Part of a small language model's weights: width 192.
Each number is 128 + 32 x the weight over the matrix's rms, rounded and kept within 0 to 255. Layers, rows and columns count from 0. Numbers have three digits each.

# layer 4 MLP down, 192x256, rms 0.0954, rows 0-50, columns 0-127
144158109137101163154113117166116107151182140176118178146117177175093168145146106084113112118139138161102125121109150150102097119102122159116158084169155118164122116132142157118078096171169099099109109141091097124130080176144141124081105106081124053073192138130139159170052142148124185125121108146160114118134112094125115128180120137096109103134150147113088132135146096128178092159163
116164134100116121143142174151080108116148162113111122181172107136076177093123130132145053155178138132177155102142177153104116111183115153114133086123148091185195108157170177081143101092092126151110043147156113133155117060123132163100081109144145077114161181062122175134153123143138092134119117071130121175118088115131175127123195090147177161156134150152112097106107128065152109125151
134128112061122080161068122120175149157090127174119171166095104104082153099133121180138161108166083080165130094137095133134154085091131114113106130112106091079113155166204081224142151120073145177185125126159172150132199048111134101125108114180144156146120131129120110106141091124131112172133126137167139136174131161164154144088092131126129116108150069115097110119092095097133161158162
165130090153098167149153144084102072122090118190169114153212098109136171155129133163161053109152133132054132141166112062059081060117083115204110072082084119152110101114115073126078170125110140115076099133099154096072095153077126071163126172130144187144203151102115168118115121171130196129122118140070110115062147102093139133082141134133116162142100148124146106152129149174136154076116
103097078070151073123047150085073130150124143151095137150155108154153121143145094081138124105108104126148217131130111137133099161100161119109196137111101150115126175146123073082128148129135158151129206128154108165175134121150181122117106098132121107153165112121168120117180131149124083152195146145128126131161148111176122114110098171096109127105104119087144089121178097069142164147142
102156160148037147089184154099184137121101173072136120061091173139102136155141113146093104170137153074087133157157069139111126140098122170139094156146149167112076100208123145115129124141176174125027142173108130110168125167183185126169098068123214135168153120133097095149101093131122130092086186132112096112103109096115129109193095145118132137130138149122171140115165082141108139130113
125131140126167154118162175129126115140133094126128131156129136142068061110140173151090130150146123110125121135085089139140130123084156111107075162144107141140136124150109117171163073094157067152183159153134104101156184152052119152072098114146091142154094165072153129045066106178096159148140127121115153155185087135143108085150140158138128096089121090123088131135110149109159125131168
139178135136144086189117097192167081144118151078155118169136133187171165138169196156144133067178141142171144195167153175091116174155152120147119118135108105156136098128121136155101122131113141115153078124133116131132107095200119128148130091082165094077118154070129127139161187125204116125185097191092121125147148116116121102139102122114136176102145113113060161122124139111111158112102
143123146157116154110093126108104151124135087176078083089126141205126128138140199112172121141104132029149099121098157141142134088113142112153131166114123148099117071140134160141134114139144095144101142177084140119165178168087142126131123140102121131116125142129129155086076111123110185141105124145173138158109094113122212106133145148103136165142116095125197150127171200072120111083121
139080109139140149049098118097141085093062139165133146172170134127117134167128084130086108065112138111114159120086144126096152140117108062171120150140102116166161124047063110097124153142106160054083116163129099093084129145160123084133185090079130181147134110166148141090114138178167181092126155074122113160196134123150123153089121152183115128124088116110158116068102090113119082080111
154082174068166091164124158177133136192160149135131132176138064134129153137138139153072150113199087094129095097128148119112173194117138118156146107127118116110067087121140151145087063116153108185153110161158151125099173113074095130114116136118138105174097116091158137122140093072160156191150134114142166122190117092163129166153160138125080105130131138160104157106092116170137102219146
153154150159123108170171170163120130118097066130103161156135120135116161141151050114121156165118103154084113117117127108191061121123130130096103149158089142149128103126110159100169100163106090147123193092124123035185139114100172108073140104081141170139117147131094118166110135144171171074124126081096160182082106123155145097135154114102135132114176153150153136119176169116141110103174
143096137132104095115193174053135098119151101146148094127105163121089189170156175117137147144073100087117117127128130141146102149096169131121181178118100090183122146092147145121086127109154106122193122173120083181107107161068177076180151116067177102136070165168214086119143160164152151092133116146126109088102092168150119103178151117149117140138155074114095106093115154137113078089105
092141130087078115109187130073175127131166077129149149073090179168124155151133148141091106072087101124074098129125102141114117151150131096150142161155149115075149191095128168099104133151204123134160210139100157151123097096158188090136149112134152131128140177185175106076166152118097177124106132155132139099084100097137075067147083095164112128179112136124099146101123128153161104111147
096135134106149133121107117147113141090119121137118162145137091138150129100172092104120136094095108123152127146031078088055021131136166116159185106112115161144106113156178099077154130122169149081144115116098139180157105108169145119114114167142101094173118111139097126106124096082139144160137081107170173127127102075110114130166105144107146127142105228156181141140114093124104116082150
134136175110168142137105085060142095091102114103078154071093131124099093149157107169163134100178093110171131145120141131140118144120134059133112119147111109149156102125122125141137137132128192095138098116107109140105112101097147103150100118163125141100068150092132140135120133148096117100144059092147149095152091108128155107208124142112099075148124107152107191151118185074147083070107
146126085119125054184123125204147115121203149114107092148119109091137109109140155158161176135093124064204099155101173140085142139119164108148086116093127087085088132194144144159160125137104164154188082090150146123113104087109148127102130120144091124115073125130124104107117125167155145103179140189109138113119147088104187131105079108102088186143153113125102162084103152187103164123160
130146126132108125129138149176167126123129183132155192154075148114186128172124108127113117177121107137196134132166159108134093102164135105150161106077078093091117095128128126112103169138119125160129158130104154111098130124136149090169126110111126135130103152166153167175080179167124147109182182077094138131109120126112134152086177143082122123075113162156130114132108124181118103162175
123134103123106135144090126093128129112111073175124151153081140152132120165116107108135188149127060107057148152147144151136111190116108199129137130073163095171106138157133191156132141150195197144105185112141124175133136140080115105154080145148128128155128138133083122135125123130095063136123090091127143087073103127118148118146131102092111137088140153104115163072115179075137160168151
125105204091110056161087182108094138139158117080133106199167088129143106076121087126135130117121097127148108124135151169117084188107115080112109117108103142078123158136173105140113160116101125165125122094141117145163108086181113151077140126106123073139112158201105182119158127147149074120165116150127113198130117128171165172183180078107116149108107128165117143156110120151118177138139
114126169125163119110158157134096144147117089117135127120167108118122136116141175102054078123124144096071079135169093099123063082175153085135170140081096117183143120069096092133069146148158094134104180154163204095179135149079102127175096105172096192111151141124152180117151080120048145126108172120177156075073118127149108182122123116137154067109121212124157069167188102138078152138087
162074137186136107157141149179137175138115132142094120156094151144109114188128101067101096179174075146099125123147131122122081168139164136148141141166126178091121131116076158102175101132068070117100165192141106119204109159119110098121132171129066177153140127116138107111071190140140130155118097121091124180119131126168093158096150175094115126093097109136140095128148076154149113082111
167214144154160085157140186105102139113141146135108135176090134128142115158092134105102114163095125067101050135171090174140157155145168122097080104150156111064112199163117145133134121126038119126136178094086084142136095081122169124078135089138116143134133136097131133154084120122131135093139107118098158168114147116161053136127150134127136161136127151139171115184141095115183059098109
144100191073120104138117174154126129134166150193110129134181099142147106103082157104102134068133149148150141152122145153153132141128148116096109164091174136166122097096089118108126106140129118068127065127171110133074128111147086115094172119159147122123118204109170138197137150123162118094101120168151094102136180146152150155113119084135079089079153088128133140112099158169077094066081
136190131139138107167149161158145138136117082144107076146120108134182100079096161111220113104130118125123107085093129108075169131088137097184132159125060180136158161142110135129126138096112106142115118196136118107118173151072120129177122073129173116094161115143105079134127108157079080130147190077074125203109152115139144140091119154077137128145087172155135170104086118167169098156108
125178109106165127147078116123112083152100104164095110095181099061136125149151108133101154156145136075139099129148136122101138141163109126112147166095115121134153175119086070110098155116098124161140097130124163172164048096056120109169177174167111117117078112143121082166163129089107065113142149128115143195166140118189165158091162158140070125131159153125115123132133146106116149139173
112135154186150150154154123077126129077051045127152115112133155166104138124187140146143098121065144183066150141146120094142132126129128111124103091114119149181073141116115146148082088161194166144116178167139118159122134138116165191092076143110138141129135145121144148109098175103131120117134083093119161090147045088120117102176185180132163116082139108122121114098180122131185145151139
132182111143102102161129121102147191126123115102093146135112161137126186157132153090104113137079075056121081127136086148110093144110147129124127148152138060106120131118103153160189115125162156118141172145107140143107059076140196104104135138113160146106150155137195068154146139136093154094128095126138147125116101103111097133122111164100147142180112105090083128114072132171134087080098
117107121146145160123143144111118093115112085094148106114119132132099109132067117087142147099144176101156136104133107120117138129075088115139120068098099139163117098137122157127089126173105091104115057145082079121083121066120143146183108115149109099122139159099158129157112129136115084086098161135155081136126118113117137141122147070123118073112146149094107112126087158150128162136084
133188192153152088103124132137160083171177177156152164078145139144130137161074128168137136075114155155115161180045137113130104140154117093166123168144142081099071179119121092175121125127105112143140132115179131153128114122142089132153168103147174179123163135116141125101088083075082075167130112157096141156153111112112133127159114064137122089135092103146180164151129122168113121103120
147103174145120116136161116133154132125129092130158120072158127105082102162107138158116101144145146136146153212195052182118154202197133176136086142156170140167139108119124154191073159112127145111167182103133151128146143144135119184184166153166112159117189168088153152136176109125134108071177119179105115114099183135125106129153169125108190104113095134168137097154113134118140124222109
201096169130118159127124126107105109104141102157128109229138104127137109081128125105029097119215152142094123212147119146140076160136146099165116093112064062190170127106059110115112087121132153087106139188135115105130064124132096160158113129110123104098205158114176107107167134134180128163144033118073141101119165074161150130142090140116125130137077134100096181139123093151160182139091
147130139153139152182106138155121082025174198191089173174116141070103123116109125111122113151064137170123104143157077124089077116110075123116186119091118069163127133163141141135197152140114127121114131085096159151116095108155163099097089163119147122119144095114117077127139079135151142140129123084129082103205160153154179146191081084148111106145131201145138149081117130165091078145195
153162156120120128077124104147099133120110058127102078085103158184124119144155160078182153135194139167079139183163085115136107141116128121128148134124161110126133102070153108097131132207162176093130171175125131113136112096138130149118155129154134135058105170109158144152083090069090166087129109122134052131104141118149200137117126138125167119142144127127070121140103117102103148064160
117151155169189121076118123144118093103153115093156174123121116151126052187138086095132136105165131115119109102135113119137111116127108114146124124122086118139109132156093102124146123149150078128125103128116155099131138126121139180138075093100158096066137132124132158111111117103108114061096154092153121141146133127223117161119150144097065125161144107097140141128057157167166142119129
189143122121125161123152143096136078137133150109100088118148065119134093156133115122122118155135121138078127180102081144128103092139178093145130121069132046086126131135140115104152132144127136061099095115178159083139184119119093109081137175103076134102121174137146148127125127167093132184142113141147147130144178102141089128152146120120106125090116119135147107143144099105144097142177
185127189216137177082145143106058130145136110135111139137123118109121075091147103140139134149111163135068125112112139129154100121105167131098138143117112119103158114073084123058070122117181117082139071212084111136202121189111146143154081119150106129152129103151165172140150108143169146154135153157122155117128175168168132106133088156028130138113122162050111155115166138097142079064131
113150107184067185101110140148034133123146112151114115092089083123155156130169118133124132156130124131085103104098109141120112072131137168143217094149156134161148115169128154047069116131117118114059113112182112110097137224142143100113150137101133114151170125187125146159162153123117129115125138131146126150109087154139166126167138107166106130116148145167166103149149171118175114198139
137105124158123113131102149179138143155097128100140113206126053137111142082151163127115122114119190147093094151120109119119174107125105119168098090124142087129127106084044143127110121168123122146065085112124159130130143109160117150124189099127135119153101077119124205104119163154124154097083156195122114157057142097171084093129108088092165100163128175121137066140108162136147138196170
101116104108147088128142179101127190064176107119123095121127127084118111151156120136143182071114145091140097123100123149176086118123118130134154159124134065115118139177135075176187134088162141059111141094102130150117120136125155110094112109148086070201111183157122150121175095106115156173110188202157106114088119160164134140110107110158110128073167099064115110098125142058171169120124
093125074156164109145108146131111125130149137146121157112085112127116088129058130147132114022117166132126057156139142097139127154096117139030119129128109091086145150071109122113138133149110143130153202173162125131134097102143095153134120096088120095128160076071133096177127115082109144162150086099104137117116160129135195102129060212101124164141146123116101215092122102135138118095166
138096100080117054098220072121142168113109171174151088121174152111169177151058105072105115113078135150165181073124081095083073123185101137127085082094101126160130145112136170164119212091143112149179124100141174083121065111194135136071145137116063159094204071123155153097080087060100130119074135125096133147161128178112129182125177085161110090128096149163147122112099093153100126139087
102141135137124150187071173107053141131171141113102081196118161119142102117100133148127142149085150129090146144155165100161023118066101109136136085109121058074179110148099127125108169134116136153093124109113154082109149183118108104103092107151058172112159116186127122144134105152143093207140119126141086117102186196141090129105128125155097119130111132142109200116127136147098113163164
124129127174145180140124132155102175084096088115073142126062136120098156180112161132119132151088177146105114196139137125151123150090110110088130137094110109092146130136169087147128142149163135152102202155144181116145148130179095173172096195113112159164075125117135165119114121089093103116110186078165150152098168163176145089054153133096150132140127176159170136117142087147125136078124
097119110131085090134129094096120176103134067144176144059153154155126183181124119156103102151092123102086138086174077089125069077120132131107112133113114116074085161125123186126148155182082165110113201109161143123162094148113145145136124152104186125173146134124153165116125186140128131106104079123106193148099062150155137180109136126130078138123148136161123094167184084103143138070105
162153172076055113160112089128153127114113083040160122070144149154121117214128122130169090153092155098086162134203147120155181137094125121119188118179146112124156135102141109106131064121143141079111185116128148121125110103120115133112108149145082134115156188149161082155066081195181111106157109125128161144070090108076109138132152148154140136128119150122084115103131138133143134169133
112126123139145134170137134149078187117079141107097167133104120177095070108077079154199121103149166110024125122119127125103177143107168197155135115157154099094142119173144099137106151185116116115139197146161068139159101114157132126145129141120106145178123098159086165129124107128133081116142145171102151175084147117119144107103146109163126161143188126172161144112136144154100092073100
134169125105088148065164123107126125130143194127123122170073157152057170179104152132159167144152111084097034124149164132156135149098077177131094102114106125100100122185124113173145138110120098071098109195052122137199135116105203108134095063148121109122118139192187099118083101178175148192128179149185132097132127149096111132134086154105166133104099097105160163070142127107074133134173
127139148125118140117135137111103076079156106160162116145113137123152101121180079142136129099083090051117125127159113100150101126145131135115152123154132052047118138129164038054180140097137146122127150120148167124171183149131121104131120125158120092188126142095211081162124129142095160121128179136112144098203119151126160156163175130107102145116107169107134114153119142123119117072156
138109164102133140097119125084181163088116136085133096132154129098118092173136130079184144189095132133118154108092143117119146096127149154143139103047126057160116084152111091095122108105172079093125140148165170105201118180187159119148153137126136127136141135138158117144109146080095101073092160203118099096096157174176019080130159133126137138135132098086166107137165141101131126163103
120096104095161118110124089137121160138091134122107125161141119140074131160169185120106148093081143124188159164158112094112082077160171132115097090154124112074108103101143158160090084185110118197135214097139164162088096072144127164149131151101138108171051078201120129103131135134110164209157086120154124084097121142065155127104174128094170155126096128153103134093127171093124121133086